config.toml
d_model = 128
n_kv_head = 4
head_dim = 32
norm_place = "pre"
rope_base = 8230.0
qk_norm = false
parallel_block = false
init_std_qkv = 0.0186
optimizer = "adam_atan2"
decay_shape = "pow"
seq_len = 1024
Each number is 128 + 32 x the weight over its row's rms, rounded and kept within 0 to 255. Layers, rows and columns count from 0. The size above them is the row's rms in percent of the matrix's.

# layer 10 MLP gate, 320x128, rms 0.122, rows 308-319, columns 64-127
size [101  81  99  96 105 110 103  89 103 104  94 102]
[[ 91 158  98  88 166 180  83 111 165 148  86 153 189 247 130  91 137 124 147 120 103  60 134 116  81 119 103 127 136 162  97 181 123  95 181 104 120 135 116  96 154 179 123 131 106 190 115 165 123  96 135 132 175 187  81 129  80 153 115 137 105 129 164 166]
 [156  91 100 153 130  99 154 157 125 137 153 125  99 134  68 161 123 159 104 165 160 153 107 158 128  87 175 212  68 143 179 132 114 128 137 142 125 109  76 191 116 133  95 164 158 156 140 158 126  92 168  58 126  67  43 102  94 214 159 119 149 122 158 155]
 [135 135 165 133 111  81 160 108 127 144 148 141 123 166 173  57 100 162 139  76 168  88  54 107 159 129 157 100 164 158 129 145 122 149 107 155 151 128 122 125  93 135 127  85  59 159 154 152 166 134 164 109 140 138 176  86 158 155 105  90 170 131 197 167]
 [177 131 127 137  97 104 164  85  75 171 124  77 145 130 123  50 161 116 177 110 104  82 120 142 172 133 140 184 122  98 140 134 138 167 105 144 123 118  90 121 185 195 102 140 133  76  76 113  99 116 111 107 134 140 189 153 110 109 151  87 106  72 133 165]
 [138  95 142 138 123 113 140 155  93 126  91 123  92 112 114 163 196  99 147 159 117 167  97 156 131 190 164 102 104 152 106 138  83 109 107  89 117 115  98 170 140 128  93 150 177 137 149 152 128 209 143 105 150 156 128 104 140 111 154 122 156 159 141 119]
 [172 133 101 116  57  79 166  86 153  43 153 108 139 123 140 106 187 127 112 169 128 131  92 127 125 140 108  60 143  92 119  94  98 132 100 174 153 144 155 137 134 116 111 167 125  94 147 151 127 114 101 182 161 169 145 110  87 133 111 120 155  92 128 109]
 [148 109 130 113 162 133 180  65 149  71 134 137 131 115  92  39 126  99 119 127 111 193 135 101 139 111 132 100 158 142 204 124 136  96 103 128 173 137 141 168 167 113 177 128 169  93 131 108 132 143 174 170 109 137 152 196 113 127 106 172 130 127 116  88]
 [132 128 153 107 137 138 130  99 212  88 150 149 135 121 192 133 155 117 123 167 120 144 168 104 109  99 131 116 137 106  99 123 131  72 101 115 122 111 186 142 198  63 143  96 123 127 203 152 151 201 185  90 131 118  93  68  81 124 125 172 141  76 158 144]
 [232 137 124 123 147 166 103 157 133 102 151 154 150 152 111 128 167 120 161 141 162 135 204  78  88 139 146 159 202  92 115  76 134 152 141 153 139 101 144  94 168  83 137 113  91  95 111  27 134 157 128  93  90 129 119 162 134 147 134 118 110 175 116 132]
 [141 152 108 130 112 142  93 120 141  77 184 106 125 125 114 126 167 148 119 127  73 150 136 111  96 121  64 156 207 189 106 112 102 101 121  78  91  87 125 217 172 133 132 141  95 152 125  52 114 126 125 190 119 145 147 141 138 109 155 119 144 114 166 125]
 [103  82 113 125 127 196 117 132 153  81 113 130 139 175 102 111 142 102  99 108 159 140 168  66 175 115 134  99 193 131 111 136 106 140 159 118 119  87 162 143 135 170 125  78 168 159 110 163 100 135  86 152 107 130 126 127 139 143 101 145 104  62 111 136]
 [120  73 160  70 106 157 129  95 100 117 140 153 118 132  80 135 182  84 179 115 144 146 103 162  94 166 122  92 116  57 120 120 160 136 129  94 145 128 112 140 185  87  97  86 132 105  84 178 147 120 166 130 120 147  58 170 167 160 205 127 108 182  99 139]]
# layer 10 MLP up, 320x128, rms 0.116, rows 308-319, columns 64-127
size [101  89  98 108 102 112 105 104  98 101  96 105]
[[132 130 132 170  68 101 153 163 123 121 190  75  50  51  95 194 126 140 122 166 175 196 135 152 141 154 124 151 134  71 161 101 135 140 105 134 146 115 124 153 163  99  91 138 131  70 121 115 143 190 136 141 104  72 154  80 132 126 138 139 110 110  76  65]
 [155  91 163  85  97 144 145 122 157  86 124 139 137 114  78 141 122 160  84  95 135 105 103 130 161  68 119 185 113 135 171 157 111  94 124 135 147 105  65 196 105 167  99 124 156 132 115 146 146 126  91 132 125 147  38 147  63 167 173 103 130  90 144 153]
 [ 81 139 116  66 171  77 130 117 130  94  85 128 136 127 143 141 129  97 158 118 112 100 148 110  99 155  83 102 133  52 154 141 105  91 107  74 116  92 122 134 116 127  52 148 195  73 111 157  94  92 140 178 147 109 117 140 152 135 170 169 144 123  67 129]
 [115 105 146 136 147  73 151 158 195 174  95 157 122 148  95 151 140  85 135 213 159  57 131 109 125 129 140 116  69  95  62  99 119 152 113 123 147 107 143 116  74 143 143 136 172  90 128 132  90 130 125 156 154 105 118 110 139 118 138  81 199 115 136 134]
 [133  97 152 136 107  71 184 133 114 144 148 149  91  96 132 147 152 142 139 107 156 135  95 152 111 175 203 120  61 164 121 118  83 160 147 128 139 145 134 117 122  82 140 128 174 132 128  81 172 193 151 107 171 129  67 152 120  44 132 103 160 113 112 115]
 [126 100 145 122 156 126 111 144  62 191  82 106 115 131 165 141 111 112  74  92 110 185  30 108 130 145 159 150  94 133 132 139 194 111 107  88  51 137  95 120  88 163 118  86 103 165  87 148 116 119 151  90 115  84  92 117  73 181 138 133 126  95 117  97]
 [121  94 230 103 137 197 106 148 125 118 130 128 127 137  66 150 157 117 119 116  95 136 128 108 126 123 104 160 169 118 116 120 138 186 194  92 111  81 112 130 141  85 128 118 126  77 116 119 163 143 122 154 118  85 149 102 116 150 127 165  50 117 147  95]
 [136  75 120 118 166 122 100 124 104 134 139 103 132 165 153 113 110 161 121 111 172 116  96  80  98  73 198 123 205 147 160 198 140  93 121 188 132 156 157  67 153 154 150 177 185  94  78 165 137 137 159  85 174 128 108 194 101 110 142 123 175 132 149 115]
 [125  95 109 175 157 139 144 133  91 206 146 182 145 141 147 125 100 158 150 132  67 177 108  94 173 123  67  83 127 123 124 150 114 121 117 165 123 123 116  38 137 138 169 159  91 104 142 153 110  90 174 132 149 162 150  47 107 137 153 116 143 105 113 117]
 [109 156 164 163 103 144 134  92 118 207 118 137 155 100 173 119 122 136 149 109  95 148 104 163 147 177 152 123  83 175 163 160 140  96 132 123 103 188 122 125 133  89 132 143 159 162  90 138 209 137 114 100 182 126 182  81 162 200 160 125 148 110  94 180]
 [ 96 129 113  65 146 176 136 142  34 144 128 133 109  98 156  95  99  59 149 110 162  64 111 117 199 130 173 106 128 143 117 138 114 162 133 145 137  96 166 143  92 169 137 114 147  97  77  92 115 148 131 160 111 106 127 131 175 117  79 143 124  94 105 174]
 [124  98 134 118  89 145 120 113  90 150 105 147 174 117 100 132 209 115 198  85 116 190 132 108 104 147  98 117  87  93  95  99 151 122 110 114 153  82  90 129 160 116  49  98  88 121 117 190 202 110 130 131 142 150  77 139 147 168 194  99 104 134 109 130]]
# layer 10 MLP down (transposed), 320x128, rms 0.113, rows 308-319, columns 64-127
size [ 86  93  99 110 102 109 109 103  98 101  94  98]
[[130 130 116  87 121 182  77 129 145 151  86 157 180 203 165  79 164 136 168 102  92  68 139 126  92 144 120 151 108 136 131 173 124 132 167 125  77 169 165  89 119 165  99 151 137 160 120 123 158 109 164 108 164 157 106 148 101 103 147 105  91 139 168 131]
 [135 143 114 121 204 168 105  89 115 132 105 101  91 163  67 117  82  79 149 113 126  98 137 146  95 105 153 158  97 128 134 105 128  77 130 140 161 144  83 198 211 148 116 156 122 151 124 139 131 161 133 138 162 100  90  94 143 124 169  76 110 112 100 161]
 [193 183  89 143 162 133  92 113  93 139 163 158 198  94 112 101 174 162 105  80 188 147 185 113 136 118 130 132 144  96 130  94 148 138 113  95 120 162 106 113 111 161 168  88  41 146  59 103 144  53  55 116  65  84 146 136 125 103 148  98 141 139 146 156]
 [149 106 142  89  78 193 109 137 170 116 146 133  90 147 100 159 126 114 139 155 107 162 128 159  97 137 107 140 116 105 127 128 123 162  69 155 133 142 146 102 156 128  69  75 143 160 162 173 102 162 103 122 100  91 117 138 192  86 175 142 190 139 141  68]
 [109 151 144 131 120 132 133 124 163 154 148 126 110 112 127 125 123 149 101  98 116 102 104 138 103 132 161 112 111 165  61 119 137 125 152 139 175 158 130 116 135  96 191  96 142 125 243 109 143 100 121 140 156 138 112 170 163 111 115  78 134 118  70 128]
 [176 128 127 132 140  88 202 175 141 144  99 137 116  84 155 125 113 106 112 129 140 191 129 124 121 131 147  84 102 144 102 104 147 120  64  75  93 127 117 164 116 158 123 153 122  95 113 137 165 116 202 111 120 117 173 139  92 174 176 146 156 103 157  81]
 [126  55 181 157 161 139 105 112  95 135 140 107 202 159  97 142 206 187  88 120 106 129 128  87 168 142 110 141  84 115 184 133 161 144 111 105 113  97 161  98 125 106  74 140 140 107 109  48 148 174 145 165 118 110 179 128 110 152  92 115  65 113 130  97]
 [148 146 170 146 111  61  99 128 104 156 154 122 161 102 110 131 128 125 178 110 172 157  84 147 102 146 177  92  74 176 122 159  86  95 115 182 149 142  68 106 140  99 107 147 152 119 137 128 134  86 130 159 114 164 105 181 177 123 187 152 114 140  93 153]
 [169 178 110 175  96 112 173 117 180 115  76 182  95 138 170 107  92  77 108 122 113 132 104 139 118 124 152 117 100 150 106 189 160 100 168 137 158 128 135  79  88 151 126 126 174  80  70 220 186 128 104 136 178 143 153 116 169 139 130 162 124 172 151  73]
 [180  49 138 135 115  80  97 111  69  47  92  90 154 129 187 155 137  87 124 161 182 149 182 110 140 106 133 121 131 185 148 184 115 143 106 125 143  72  96 138  94 183 148  73 142 171 171 163 133  90 114 130 149 146  99 154 139 127 146 171 128 105 117 112]
 [142 130  88 122  88  89 101 173 155 173 165 132 116 139  92 151 149 118 173 127 159 141 100 100 141  45 118 111 152 130 132 149  87  94 108  68 180 143 135  60  83 153  55 129 152 150 136 143 112 124 185 138 142 131 196 135  77 109 106 103 137 150  92 137]
 [132 146 172  95 116  82 113 143 131 161 129 122 139 105 179 113  88  84 152 102 165 123  95 109 112 169 139  89 119 104 128 178 131 133 165  88 179 145 161 179 174 138 128 145 146 106 135 145 115  79 166  96 155 166  99 183 129  55 148 145 139 128 160 179]]